Weights of a small GPT-style language model, trained from scratch on English Wikipedia: width 96, a variant of Muon for these matrices.
Each number is 500 + 50 x the weight over its row's rms, rounded and kept within 0 to 999. Layers, rows and columns count from 0. Numbers have three digits each. The size before them is the row's rms in percent of the matrix's.

# layer 2 MLP down (transposed), 384x96, rms 0.0775, rows 40-180, columns 48-95
090:491472501518579510452524572507558476578419505508525517468510448387498522476502530430524583540444427565449375484557516432391458462429502485578552
093:483499462483637551409489574479499403463506496481501510467558466459514546503518538465556413502449506528525505500539632596504500434419537427538440
085:377466541476461538434479492570444446461530474441476620527479496512586519527489537530475498570514518482501494492449512445522516583519424522463477
089:571448426481476387510591475538434443502525561487525521461515499532423475459482461480586504517491527508487457552477512435523532511555506512482468
094:496563448559475492404569537559491550452507438387473437490485523492574559462503568492464461504527535608515481588512520457515634486427546511482533
085:512462521457531411552558558503477453454396601602445478494383489530601529466512490512433509523476524501487472373582466473604504442429529583518527
092:495501590476395501492549412452326542428457457581545511490481539546524587572605523550477465492511468475502576487591487610445560507510450548450462
122:496491471525505506520552480566422446531517538591477463369543517558524514431538407461546461508520538477507452571472483586491559420511370462510502
100:497598523375617456440501452569480518401558502475398463560447527530441498464586362452477505533520482561427527495457486438526510524501497514502472
094:438522501474515508508500486527552450508455588552468460548519468543562525417468576416467605491536479486438391503528589488528603474564489531525589
085:500529525515426450502617547486475433498457429571451475477510505579496493457620466560498501532413554568541495525440592478509468512459482457508503
126:474482466579569553401361503549501488449446473413476517521518543508507544419477462498536543539532441473433427566584485482483468449498468570460563
088:492439489422525522460414493510527550570545483421474507441481463527565551506634538546592561422457555495436461487493569383537446494499489447478492
100:516587492505437544518552520549545448477515527513584439593531475502464509487481517535473414554506504486410542482426407505423490485541529516450503
090:506488469482508488417471467554499519448473483505450543617494582498402566442466612544441449556407489478535527475471423474489517412446554434380586
109:405420445473436554542563422556424589532537515561475539447504538462509648482481533474496522508493456529529422528443466443531570487462533549493511
107:573468561463514469509516485503500547523553461489422463375505456531466536463494513482495538513421376524497518544581479477564447497457467550535444
093:498465449530515516468554448447463565510461468537496564434492518535480491450505481510550524481555525429421566504413554481579513492536526381444617
095:494477572536534526534458493521562482532549561455487528577467527534568532469430404581454457492428489529544415467492421569480514503480470582407551
104:522533543441481481516558407552486539524447497570533512490461422490372504505567480389447559593455519500442559390474502425420574625487475562492506
105:570439450493456614514455457505476503463527547532461599523495558465479471489360537550454525504491425526484544571486579496432526504475528408565602
110:461491538503528448449503446535513522630489467576467437473509456456433627456560494498499433497444510525457458414464492521509570557558579569522415
113:500522565502464512444539503568533448496428459534505467534386490389534478519495531469460476502521483526512507587450456452508404464579471488477576
087:479575490523522554552463500450388410422511503497535513467492444491565444473483479472458597523470447538488489415480447599454437595431528414545512
114:456514497379518425548539519566435455519568493476508553490601547507398535489444498552546558523471500470465460467541573552593572485484527430513423
092:390566573523469478427547508555459483496430467527498455444513556467555531520514499421575463517562535513446585543559483476510538472444500548519479
098:558474554585497416528521535531459529414442502396492588423409529572473457571545432524525551556504475399493480384520535523529522416484462450536465
095:566491412601483440440414459464489473547472547473557493550530527501526569487456438470499531469499559496490406546399542424545405481510513458469514
124:490448507478487479477600473509420563435519469523492473500581524522441546378438473571531556452525468506428494590439509453572541457493462504429582
109:491477509497506543432439463542523558520578488498580513436422517414555532546587560418400486510505449450459532474531487500356544583498524505463391
103:460493423495596513528532537504583446567525445425495505472567500586511540479546451536612554526413542524476536495481525451480403434514483433488607
113:508513471542520439516567459462490487499441457522591477458557474512453523456501467403452612475514453544525475505408555490514537458521506440573460
084:581548449505408558535514535475518522440446531467498510458488488468477487480477539441530519445505458607415497471513480566447524432459430474492517
086:434449416504508509467376566475509403579402492534474580523458432472497575514448607477511528421458487490454439448500579433501514504450528481581512
080:468464531476578387510504457540404532517459548393607550511475491671430506477526524478480479520556391482507581489545554548464526458499433569514445
097:456495464484399474475486510551408518493533481516486559521436483430499531429432520634519511539580507466537527628408483472536538578454571463438570
103:590558525449574576621463495427539434598527574534485433507580562523512436506524452535516487404561469526490521423585415552472489418467483374464522
080:463544546498470471489570567529488505577492421430409568489495500557526553467558542487582470558543562459400474449552510526503548547540531620522422
118:477560423529508544492540530605558474512515543533374536626574518541488446498447414515562434474445538572453509495472528509498432484417427438392453
086:479555478503449487456464403489568422549517556491527524483391525497474538520502554501480496618572542462414617490586496509456396586512536477453518
089:528537517630538480545519501506465468488495470536534535395369481556472545566445475548508523597513509485525527483517485558520483518506482441494542
106:557579474528401597481556469515548463465476523518468527430496446471517477519481407440557482564427552489548509437526396582488532439464438504460515
089:501437505538512482446468441498501500541518510562553466450482571498541611525531468491539462511383500421497585448527458387474492547493481568526522
086:445464496406496475518471500490425543426555499478505410518521474618445509413541512520602483433592506473439553454505488476580384523584526493468499
085:481475436527495479385507480525546488390495511533526495594557497601535520539467458525465477430500497570486452481512591467490482440488498382547491
084:545435522442465486574468458462468429517465468504596452484544496480468464564483436519423510497448498480470464430465423603441513434505467469539498
085:566461564467548450518578512374554476414571472381518440503477542588531531535522508408553562521539466416414524498546464398527464459460506489463432
087:510518489530409421584575330506484500527581447462483513460454577563441518533371450464588490568530467530534527477474582528465478519508547523514510
114:485471439481527473525571474522540480570462395447465513534465449510661428543363509490476526583551397524460552568487469459532446426367450513502564
096:528447432505479502579545526546450485503528567441548535502498512490501503526555493416423491416445470556498487442483495474493456423466516444561525
087:494454433514543585540527525519429449472446494520462510449567475557464428446392504539487517530507536552512531574569446595582496451541495514509467
093:459518500565446477479506511506540365449535454531402489442542457607544544526456544432480513523526514452460554469522565566560490468543524472535393
115:425420506542504483504566568498496460414529576475456591520499517399492518513515523638502483440524494421511507456554551479555408428463493473458455
101:540550469487487493417412543526465479545572597572478473502518511492453512542574547347492565565524504489461531468479444541465480532491535446445505
086:490372599598558497578510509486540578640495487488511537464517455621456553533502558574461482462502484557532481433519480511459480438436527487489499
087:481439508534527537426464467481519564437427653524507516482426425505589555497453461427504470513453454474535517555583523355527559439437484455520585
089:497506534538485483533538560459530541498380465472628352553522468504554470506528414452518501457491516486498604490565570500515537504486446504506540
090:468513504488453537492483504501464576473519469488552469458454473463505569529550519492519495549568497512454423516565535459481508474478558594549458
091:548496545366424505525496459499470612400554490436445510591449512482446398553497533503493460508505510495549508513583456546521464552582492553480535
096:423582572480447514570509459596533505558451540474525441481572466536446565428428486490497487466427523463467487438564411463481555574500463542483481
091:452539527467498539578447504603399482490530515511460490408538597489491544564469524479514502532546515437487516461464545530497534620561524433514502
099:524572545495504515564529509446457508522505511579518515491503556451572503523449464561492511575346488473525588416470386505518472548512513462522545
100:488499461434515505468446476646438488564565559522469509486424463438503505478571455467557488513533567476532352442505449400502554510489481557464483
091:585553524436590521510455443613515576522576489486505421486551481525574428547579539436477472480490498471498488493428495541379515517484523493644399
108:446535528546498546527468464454524543512433507533525610461536414418560510470570495439491525340501496442452467512550463531528432507514484498536431
109:542466586558554511497485477544529433474427567508441444587400542408414471520470443483518559547468504520483517485532593423589566539486551521459492
118:464557519512431461558534475512566499441427461457497481560546481601460468479611512496583473504469525573437475457423440538519457569481525526429540
120:499530517534551461520388488421502487531471445488473532580503490587542451487501459580443441529471528531550449487466507504486447655561482531572509
086:473470557494475538555422452399499586619429517527537482437403494519487543607468515522528475505487551439540429485468452461482544490480536464572520
087:439543487556599454527507463467427436384544406463505595446546555522489524562449447529528559547477500485491511475505497633479509471509454382452482
089:470492461581461516523565526552489604547594476456530512549448431512543490464550567500434545506452553495452484545459537449582440487537566510517452
091:515581451512535548537473469433525416450504440511515459566459545424532499450457599442505471502548527526481525617573541576509530468372497440473563
094:429543534537455496465505532477553399511467513541483472465453441487576446451426498466483589539494459470446467594529467596539441494468496565532515
091:393498515532477453589376440497518524502449468522501447449471515517489522501483491450475543541417509547552543567608421538456492589482494582462494
083:474556454498539479524396521493600518488418457475529509471454442604390558579489606493442481470428564436527520514544586556485385485569560469471517
089:522512454550452579536519511548469545598440384532487501432608544540471538505532462430533579372531487471436483494527489536410478410471493508482474
089:493509561480407560538507476509588447568519493518509462450478616571503567500449493423408608482592502431430557473478403543472524535560537591507426
097:434466525446471515555434499460474538424472504421514504406524541519474527395502518570592490551484516494509433479433451516502570430455544506425434
084:609508558517388578478395560543445373586502566501535583454512524415539462467497485494573439503509492445492589405456486577506444475517482463524483
091:501459478529508440502536510381536595583504460646554487507452491542484408408548513572525498544445577542601528482543499587524556465498535527573510
093:510496604475569467568512494515444541491527506443474547410475431543544515520551604474504538531501456506470507448515520407532424527497403579546397
100:555566537502459446448420516417568505501477427469494460510542409523513400513617503504496531489500545461437499554543498470558486536478472499499484
090:513644488517416542494465507460504390498512532499539524544415570517518415566508498523442436509507523546519471393426476471491493462545568447530520
097:426527538497466425485496475507487486459564512555517520520466438589511475596497472529538444477478555495481516534497453453543440516452528519531548
099:443567520485464467543571400501484583519556527425535470472517599591470528490527486446511488495429484489376585551489514402455546503480509550490511
088:529432456504449494398498494550421472525531625436475467478481497508485592510555509434518482535474426599530499532495460489369374519481465502497556
078:542425506474467533510484419455486527470387527484439488491477435480447560474511543484526482496459473530580503441590452539539436385506417457568473
086:488474561522449481602521485437576518491502474511536526514543507447495537448333530566543506489469484496547451494473467406504602465533490539469488
095:528483518546542511552501503523448495502518502464498532555447449440471526443515547455487534585396528495529504418454542485415483468568401543499380
100:523555468497407491507420465451495535535482568550442535509556520498614386537497406450424506524464419523476525422536430473486505523420444453580491
106:480533464574533475549655573482468528488521468407469396575525494536501499442604519455539530445506489591569484578485486581510505514447439518408520
117:501502554620476550566582577487542472464463390498521442518503473608564489584621432446528517538463552562491518543495477501439451521456481500452473
085:528487450528486490544631454519494581463474452560537453485510569543499540500561532637441478516407379565497461515493485489500488486530484476472441
090:461515515559487441568522420444445456495437503533545467488469492494542430478523448498468513571500467514500536466523494497557558476534397475507404
102:474467460562402524443591465537491523539462423539475460512465445448465594530557613468497523412553477513453555514462438514507502512469379523414523
108:425515395468426562446531462579600482509521480495436554541432546488519458521484607556511467510550470440472487465534548504492557441451591482513530
103:503467528527477488469613491499428549479433510511480483503571474450486546419551481535590409508509480567443567558548538544565548468514500455486539
095:425515617560522490597498453521495414472482487469448536453497480510454592470542515546572523518485544470467544492642496449510571562505511578489434
086:444505538519561514503559425424587514487483530514464415497406469620476498552443442496447468466495560526483542568437542492473577507507477523466532
088:454438548488509450535503461521504460505389487480568427547430520505546557485488559538475495598526465453537517457562535496504448412556484503486516
105:557470551552581471491555518472535492494487487432446468508575498488573429501446561465503519411545494505516565491395527566457364453444552519512433
106:431542514511468485472482454496521495549529566541457542539405579521572483483584501460474524514438459530417388476471408429592501578509544538506473
118:535526464458472539552521535511496502363545605513507459515511536411591446499455550512407580542414496483536475534550512468528479502479417445427524
089:404525520456524511531472561534498583431572606446504530494548498504577525483516558541433427495535517537513469502477489461402579525498487528409503
101:559479506546504473544510445602496494451503526443441478498502461467434550477544513574499562446548511395561475437521476528421507522481387459454506
098:578562430513488544457467535468443444546534495533515473592532481412526532415490523456547534454532400459496481548442523435504572495395529544419508
087:477515410539506499594443449458514556548516516474535552418591439525518528512459485551490494414509474431578416549495522519501559508534521487518403
126:466524522431507526465484548477464403569564454582421570561586494528451500477436463499415470602495548580495447495386567460407423528560453450472437
079:487601466577512463442449530575488522464467548492449545430503552525568546403515414549477480502458453552486409448504394531442545511497437549508573
083:412500509498440552558502533458473483453493431462502548518581549515612475500471564438517433456606509497441554391551519593480505420519512485498464
086:462508524464533452584527459505390484518387484563576528476545506524534519464413433569502552611516467429502490472581500565558485530494433552461483
090:517483526372471497459519464631418513525548530492514430491513501365493540567529519539487475545541521537490571519519525416533549511538533491495434
088:548437542593541519639428622439409486491478563481580495430486493568530445534576484558549465526529400503496513521484427516414475468517525571499527
096:479533489560536488466534498564422434426380482532452520491539454550475559466559457515459512593521552575572521461548470592560553549560410560486487
102:390470603435507465423646440545532491501459508463454532400518505504518538505525432453516471523507483522487556484543487456477496454438434609523560
081:605529445491495489531524609473569462558592548549408540512465376488476463498479509448494481544501465421539444518504575382525388481527514420543493
115:543530390510552524454405506492474514508517477488442587430417447571459543472500538560446500505501363449444420458530419509539479525428652571514489
095:495486473419561471536458522472470501593499447429556522465579502439467518498506472609508454512518557485399489439526499584403609525389523466427480
102:497433615402462496489512531487459566524577483440490484502555540485480438562488589506457491475472542480464556509538517425573506453463613447366439
089:603429513456502512565474488473520552429548517561476504550503569419510433568430615493473439459479527496568530524482482435518541540599476504498506
087:508429517518490532519497544354513439526433471499514553460478447452533498444501476613399535534429551465452550520561557419611438462556539519414472
103:529546519493469470458483469374579502527508605441525443575521429492381388481439534408526487476547584471534526448483526447462525506472579446472514
107:491454453467454511495530521544485533480482541518487483493506470556416549536462517579496532469528488484468472501495579537526518510561514374522589
123:477451492524551454442551390412474536484526522425443513483548511470453507502566449475420485550559561583513603398465528540513470556549528554488411
108:519462473554400517446553557491414480563575542524524533484469521364507549434593488581603489510498514404491518521545513526417476452541485516466434
101:474488480521515484519612472496567629468573499520492449433496496463466574550467519513465475475469507478421457461530378507469494538528415605468466
087:578498506422499531506455500436536460487562575509550528422502440505502430479512549458509597476558511465473471367483422492528475493542519435583556
105:544461456464571553504484431483519419524446561461494403508514494468492453543622467509454530413490534650493446414531591517395509528417482542532494
118:441377538497434379556448525458532490503542572499440463424514451503538513505498520390526553555621448439480550571480466419439496454529468586460506
081:575461546479469532493518548475486580543420553543488521432467434529544454559523554458457438514414583477460444372493440526541447477459552506518568
094:480447493521545541597425495437483547560508415565472490451560458527558476543475504414452449529479451536544536485439437502477529447524418527571532
093:507478494465569553465570452551432423525477502564459523491435482486506586486456582422504562592526505436458534518419551475480555446435494460563556
094:466501454465443518512509536578475528522558486466453508518506516563396488435470498490407510492528419377486498586518504486480540563525517471583587
086:482527473544578548559492507445498478406468543488445500556404480525556501571478432514551575484455484526528508567428433553486409548543451469407514
109:510471459490583477524675480530513458507528489419460496597463483461480419465519452475544437501512517538512643473467505600569538501490467504493532
084:429412474525522434504501453557574459580516500507478525600506539442485472625519515557448505520516435588448574468435388433505377496527504491581542
094:514536488503506584388549501513484489475525598617529477431476538437448470428423458449479529516484594487550529512547468496573538503547460551604556
088:582552431523471436500485518470500420472550469418478554433474474509431518486396423512468419514425453534547466444506438479593535451575438579594544
093:465591436507514592433443532479439564466550520484522545561438526443488423555430436494493455459540453410445448501461507468507551444524500462490518
094:414515531523488518403517486553475506438551514504574527442528449545492530468479544507508605504490561528455477425513544466539598552449523356529442
131:495517401395474591473386573562458433576570523528501510441502416450496537540486584566484446523485498510499460530435552563568497567469527421615525
# layer 2 MLP up, 384x96, rms 0.0778, rows 41-181, columns 48-95
096:564492539498389522581540571454494523408461430486461544567401465507513571515549560531514557414476521576509489543564427429553481543482532459481519
091:556572515527530466611581476496586523528470492466490364465429497556458479502446521449496563492477510458486517531642490487507460481417522466488482
097:506419456533402477505524594499428585556518452482444537556462422447479564528576492539457524547543505538564443510491540492495522441572515435589532
105:476425530479501475505567474485529486538529611581497458482528463559545512543530377422499423537486451480530524455481512545476404462545405492511429
084:535489574539511497411552552515555442537484556462541516447591525482567519476544456553485492562526455543434495560389514416462447498574422508523453
096:475481537475530540566508545501498491546533499456468521448565437480442509517417449467536432508507407501569484514361546411522385621506498395505477
118:468383463512560454517486475425431559569496479535477479376486435465479535471515430535453543478500457498597497491488423472528458521545529517508500
090:508520488540474573499599469485517568462561512481603495610595485611412434494481472473449557486534469562467470488538486452467519453618561471542406
093:489538572558512418541571464556451509534432481493499469470494387523468559512485489428409533485588530449523455546438448540580546530532464477481513
101:505454499520538560509370491478479494402536536496535580570546473475592464513439603479519552409519453496415454528494506464557503470524483514526423
107:455434538597492533567470566440502555472449523520469526497523436511516497401540530485642447488433509520418384457449485416557557452499516511440574
093:603510532531612480399471457422505488557536501520438479397483472440452440477539432538567520397538467542502531473536416503459501477520512514555515
105:401499548483637466579472525490519527561421514515440519421544494532547534586435518544490438410513495439455456508569561500610531587466538517464465
084:538468439539537500524584609523566540460541508424494591461413497445528551446509411502483486586454493515464460445485412431544506425622495558421481
094:565555506524516471449440560447548492517497453418461449515502494523549409531504500482483521516519612450526476493597477546541546511488535419508462
089:550537481490530490499632479450502481510526542514580524440522502525530464430509451509490562408550409454526513524522397509441435504565505540424487
107:556559479535556442469438483520551485566412467488470524545430471471554534546512525411531507408557516498511477476538461503552439544475443556522547
101:505434512467585490536448517538492510439470466488559584485555408560500498519550572462468553470548442454492585499501389474566572564555520401490529
101:572468503496526541502511581452615472319526502426499541488576570555521419501552486511529507435448455549449499540491516459570484493586531420490434
105:475489507535553557496549517417424555484497469486461493548527507453504509572490410592546461507406453444580469474471501552589430487556532530485481
109:523422440478512550500482622476554470481522559417486582482556468535493503489541575534555439495572510491586474510544462519540462560493508450493510
105:465508471561505463471594537487473465509467520600494507515480570429478522487540451521505525436551440495526468481492552475538374358505479474484584
091:529441564507410562378438551549604499527491479480533532502457509542457551450533575512529489489589549491529500489543569439534540455541552472508437
111:421450528569369515558507531470505536416456536481526508527507425475503498484553502523484483479508452585495487643429494494445511558536503495516436
105:638484393504455513545459532428505480421528501514481476514422509460601515449450427636497562488407505551508448464551494525531476433533520425579447
097:463451499502427477501468536435478548465551544451489460469521525503561482491518528548577505454480516575543540497501606476575432374418626582504442
093:532473506494563572470498553471607558519562614445515500582472477618412530481534552462440405516492480525477502442536571480476433576527511459518492
114:514496500447488557510555489518573520497550483549468350465537474530422546415435431515580502454549546577456624465498504449478375481567520431518468
118:473472527549561448419448484568488574525470477573482513508436447589494512556562530592553519488468468523522476549512503459501497534535448482470458
111:385555495508416408576537556538537536500449532509557483593518441544532479505573522553427483447506441511481426567479450478560529405540496451466490
115:576437462539484553469560447425416505505491601562531589520559458556472520440551487456513609408480494421543485473529439510555502489507479486467494
094:431499516460529365507557441411495482467532521637483445585457503484516407460546606584535410534484512417458534514515579491493445509559591486469468
085:357565489533572500465578489483465452477543495522539507525482456591528467617411467484546565529466598517580462538506510436540461508520472539411526
073:456461482591463445559408544546477385542528590521480502538513466499500467512482449557516529576510552502543550415517468519514397509490450485491497
104:533491535534534577521520489450515493536456485562497507486487498520510454510555474438491507526462489491437464410551504554425425476618452499658490
098:446422485488554533518528482470518518495512495483463502426658484489514577473519562519387514527494453425425524520541416350563474547440505543544431
094:533469463478530521501462468443486513469571572513578513533505476476462520513415470489453531398426429548603519535434490421547478496495486403480562
111:458444511643509532480596475419505490549515458521446439522518504487430578427460462489541569476476476541543459493539510524528444445584534502439475
092:511485484452494503486508593496513512436487470454447505525533435555494558474510442508436587380347548547576486519426496470571537447542411531532443
098:489458516468414569431420566531532450514462501432447449596535489496570495448530470554477484460454543514468551440523569460425525473519546593546422
097:456501516521527464530553561487475490465523539489435423479472448481514491456453526608532475421462468504502451522600585427489459419517500425661438
093:531484575541533459460566490489530490483494555507391566390483512507542394476568525447558533372550457533458417455423494526571532491531494524438568
088:501495491554505544439485567562562459561394450526487605544519397554415462453513465451469508570501455484533520406496481498524549570426523528488500
092:555528494603513454480444573527515580545479460409462430460547453544507414481484471461523515547554550407473499512504483486505498559515557633478478
092:432536534446606478439525510514481555562554456463481555486451448569560569461495522537475498460491570552436492460488568478518576566492545571497496
085:450476396452414456429511507508497476588492490467474595434459457523491504563493467503468469457563511458597474521477530502478502568495417548506566
097:432437467511489505489519518446402566564545534521475499505471464486566579459531472495484472420517486467561584446436552450495539450550455522563408
111:543474550580474499450453464495444492491577444493503495518477502508557509474504499444533560522594559518421461482599563440541488554483445613549625
092:558422550567432459464585511455550429522492444479387535389501483474500507509495544472412427461537553522488439532504510531507501555501558441484570
091:589482492500446526465455502513488489576567543502442605512562417511425508446491481415516521424565448483548507432528535509539475471494522508466536
090:506480606549528540441517460558514478487546505433517510393509454543533569557458528453466518517500549488589512547563440433556460469442625406457543
105:483571496496572491497536556385490437447476489509512553513519444482490426431515518480534520427474412446514475510543380406516501534589415530527498
103:461456523572451572553506563509472455467511486476551473520483462535501492552435392531528529520430472528499461474533579404466494519396462511536535
088:525407517563539536484464368534518473458479465510496476574533512465547417624482463540381539503512505489478506453497452468523422521480542444561428
093:449564529431466506577509564493509509495547474494501481498487468575478478483460514524505453586504566414540440484407489482478435505433526577438482
097:391538479453510429497500416425446496585504522479452481455481404536433518558543530418475455544544480450580439501413469503535502555441532501450591
096:550474413549520441473568486528534464502507519480503515499467505543419435436450416468505429593465494441469519590429492467425454492499509398437537
086:471479453453592396444510547543507461520461503503498459534566410465558523526425508546531574470506493549499532499490482391537544504492473460472380
089:457466546469456498556569483489609450458504473512449628472468480456507423586559528571492451505488396553482477441530520481458422516455542401469587
088:527603442510525516558502452426530463509519471571472431542547393504472612505486537440404480442484447520486480501570476447544521533430455540448513
097:468433498506434561561502551525513460492425521521500461554498502430529504547424523490553570465527519475499381513576561478527463527519485555451464
095:626561545586528466483456456463446508500409459544499524489509462527468402416489553509477501471508381507474486491550472505473497480520467485496498
094:455479453553464469415394577487550586502489449497491487541576439591511439504556450452521514499432540518565447535424489505594545457469435487412537
101:516505523488585474413491577502461456502507515588410482503606474568488395451546498502582429478487515512463550458559411466513510502452573549462563
103:457439411522453406486557427497431555526428523549495576448468384471550487499576490490481521510599555441591492526503410473445516527510525512481525
123:488449529473513461578537421568522502500480490489550442434513456547573549500499410492544498501525605445553553437527467472447362549434514526538503
112:507454524631481517438461516415457516598526402446388439566522461528571497496491458457569537486537555515519483461415522488474455569384447598517517
083:598554582507562502456531462450561365435534521573489458429511504529609490495515417467492541504516473541474497458477557451510547508507481473475446
096:410447483464471484520525544474643489558500509507401467488445454477496470377490519576499484477519569520423566583489433413477485509662551491505539
090:449438530466492509535494542452516537521414473508527524464531474557523419442560517505443545537522522428628484423489472466581487486478498507516454
088:509512415480588484382482506518523444443409512524477529582410460482603554514497529593442527546448487490482438493534412491507470518478555513440564
103:488520495545587443509475545447508538566447438426452503493448598518503471446505415637457442504369537494500520532458540436512507541487576535508466
103:569527445478504528394597551526490469560494487483514541514593490458442466383568472522471467506571465448469440490381591469515507443542482420537508
083:537339512530533558566538597397513515481559464452519467498554509569503532548492386518489562487494466390458632464513463409433483510558430501566460
091:512476507599516487549480582420501590553426572540407440581464493459470403427474452503581508510450511569463487543492442399500491479553458516583509
101:510620514475499392436472505592428628439470484482571548544496332485566518516500549465504481406452531529510403513501506455571498543440427575474526
097:457499423498502516444504441502510536546492547571474415471493442591491541555454461470422434472515474482601559461496508480521460567458508497630486
088:492578455473563394550541461436544511439547421497544432470472478588500501504566463470445504572514424515508441515443553423443532468413487429517531
092:455468440583500442534605488419532464427537526504453513467468470521463573502493424470494480530511465403492519488488545375472492536556511493420458
102:539505492558518486441517533408511448476465435576460443453465523452437504472468498516532572477498570538546475472570465434507514439500569544437427
096:507625556530484499499487490519520570402568433509488440495508482477499649499514449496391519395471526484554485518525509406486441511530602471501499
102:472440504454498522503424561559520554478480555515574492510552456583532481548493516515523556512525543426461484531606459543470388508552393535458425
097:443499466465562466576507475530446521491536487446558531444571445506554468543533500536416583480449462498542439429498419458493397521497531524472560
098:476513507574402356524500515531480485503444521544521525479479414522607480546572542547499492539490518425442385475482445460435486558489502578545581
092:453610489535537346577507513407606524469518435512481529446452480573465462494569498460445419471512546437540488465487584472572537537427504557549493
078:498570593481589415510437554559515561483480571424457500357502514405526463528486457600444439458557561480470445478539501472525393511491529508439481
093:510435451459462485470527475549520495563496487555463432433497488482510529568579476463404467476546477429455586490488594512461412556499542469533504
098:534501512442543529426498378486626492538632509528584520408538442544493556466455490489530477534552523515528542488502457488503510532466632418487515
097:557495556409473415437549539534539521424484564559595483545428487475438510506620504603453483502559523505503544566502435545494403453580446460547480
128:515414545473522463487449533514558417490566484452434445442506488492559590455456409530436544475482535494565536535543409512513508450587548415469440
112:436463533494483569539576441463542495514565501496551449334517428592460450512523478456541450501496491517516498459570487517513448476501506466526457
092:557465527502469458396437517516485485499460468451511445370426404503525465431528449529628484440614575560575548482479525475509518500507507505505536
089:589382509507475448568558395527517496404495508543437488489500429520537535535528491489456558462508626466538524471505460440507529476578469584503484
109:585533521527542601483590536560519570522490530516497375584415502474476514471500454532540475431457430587434455427524578479551447529527530434484421
106:557534505529491501536541539489506508432476467443481551480597503501505460416549421540509590533538500468571447516479506498481428501465513545497539
110:517478584573528484400587487453514574667530479575568500481497437478427505476460428482574568488539495475543475480448560490528397487594489510456507
104:442460454483468509442542501492497493621607541523617458554565445553419462484466516495525478568545407583506435476416517513481393399520458450529482
095:508472483459527465571421581493480377527497501535544609499530497499570482433530548456473435502494541460523492429540455461503435510434545435473556
092:484561506452464511456412522467533509570577422487427510487547499535485593464604465507504613405489573495527421461453494499445517550459595449572489
102:549576552536491488435419583491625471477488398473348528481472507469496471486546535531567514484523499497509469506494438506483442575615595476468427
099:560474498424504466432413511497431553500455388513492450554565392562473559551459493552597487458578535510575603502575515436458505468473495434544477
093:540485487484488473580569526558458502498452501541497347409426441448557494396477576514507596402542589509552523507502494492520450436508434399515532
096:608520512534526426431544447449528419540469425596496439510462512496439496481465507430610483526475492497422528447502545489630475547501475482566495
109:467499534579564549465490413568528356532443496546508509454469484530535494507582551514448452467521484473479559510482507473530547524510551511515498
087:458595554501464418505560434537548519491514478532465513397535432435475550501601529581519474485507508498482435526496516417528433505562437490497526
090:599483595535572558401458472445580379519407458548474455506511513458488510493516480471613453462512456594421530493441400484508507478471497527497550
123:537551478549519503406507634558494459561592427578411510499447464457493489442517498469418473513509537506496405467438553437462457523498475531448424
086:560500485445461564460586566547540510446523537472520384544514534549462436460525491578465517490543495481482523555494488538485391486516497436502445
088:553532510458497508455578456569543464449519547444478445469521405465421541433564426505485492497466404507559453530424509478552538568424526476474519
088:581472446511470516409448534474616531489535538485464504486462490527476572443527480549483488446437544538488476437449558428481528529603515470465471
093:515595420573478464521555502450479516510399487530568538531548496505431403472447624486515552516567522410468517475510447406526488639489552576446536
091:413536471471485565421568472508629475481485460480528468545487491477473553492414518531471546436568515452457501483505476540447441453492575502618455
112:532558481502506437457527516455484564591485515653489521461451417521424341552563530494499448583525457506424512451451403475536483484578466534546597
109:542464430496486539645472451517558454482518582580565392491573500510502490480480498531460584426483487456492537500489526470508480602534475543504418
071:587502457522503537412550606504549533553544489470424492551511432424473484381576512466458458595566503566479519490564461467488414583532521445547514
106:479433461438601471495403506536520574421490484432557455454505424512519490527494441609428494486452519511542530472538431476488406580560573553544516
096:478504482562568454440536453504494466544536585552406482447475471556488481622481477521536409575500451412619523456407520458445443481482520552501505
090:582407519534540493465541427453583500507611514505492589480542487591435435464612466489507567591568500431538488471573444515523456509444481489491475
094:439600521535540418503557509539541409535487458523585606452483442551464492544572423470533486535456555523483505482417531551509426471457483524552467
080:427442493496417461499531570485565494531481523496471537497507492476554500481571436535482539476528428439563501546512386467537479575507571441368458
093:549410501606510403492539524425494462515557458509474470580465421493474498477469468457396582455436495509516554492528485501544474567473543509479450
118:468457461456530594459506469504550492536558575530422432491504472537519507509561482575520424493522478534478555402491445472462485502477472519598403
109:531510500479483453497488453471438534516461473531488481473467433477462485513474494527552553559456444480451490495467423436523422528511461551474503
109:498484527515537478453486536518522461494590412489617423508479403513428558561503545498555506416521561521508416504520563433500524514489530500463502
110:468526513488494469406587505446418486536566442555574495463463430497500509423471546466499468511556562525660519518523541413534470462543422556551441
086:537464427561475537517573653515491547481488482519459501529479480496436527458462464465535411514473502531468489472545622544498467489471466485469551
105:520515462506547532423525519491530495494501480418492443423479431516467525478575370528513493417445579489536491545461534511538469528430534514463531
099:600418478515571443507432591529552533473495541507542528549562570601520458528464507545526476528525527523440519538517374434453485505501572445498481
084:449540490528505464549408485573456511565483430478593487527501441507540438532478496539476603405522485467507404508509444473464472470492540520458540
084:559551448546589525475505466451416405510534481488374509530533548485501464444518411469528526418505538500466475487505566530493373474596512570545468
085:436533513496498546486409509414512469515559545481526451528578402533565386483555484557425484554523478514573495500475468398531500489516473370538472
087:534437515522459421447456529460547487496570414491411463429432540489476479477504441453500522533439605414533483426558513440489501548562454563501440
094:500558487538433449383436589530499541593641452506430528479524489523461502506506544530477449520587574481469437522511574482398451583452507566519554
114:647468504455508512468403643519568535442468489449511477510481521489564448503419555531422537441466469418471543507480471414590464502452495519523440
085:526489524530563487476511577526512502486468587363540548447528474451599503500543322508508487495498488478462526472514523529506496433503557564434473
093:500405519541538495564560471547573474599599451531541560465500509503473472493492544509541489476557421587417508423542575392470504464544567490488521
080:509459477536545493505529523505533440570484462508525491598493455502456486545428489527467571442541489444518520480459509449363491542540551540497452
087:540455539528472429570532527541626488564494560550418497503513448576491568489550527430560464519524534589488485441526497501552494477459472474396552
103:522480536475613506434549422499598431512422528498519544553480481482563418526453470544556431481488442513444593521439468437415451566550469525508482
123:426429509398562547550467576449501506443563561519469488483505491467562495527517503440507575461423449521503466503463519414514437579542537470552460
105:515514523494532425377496585474647495425514443461493351466551528526553459513494447546468473486472523429454520527538453504441494475466502554522577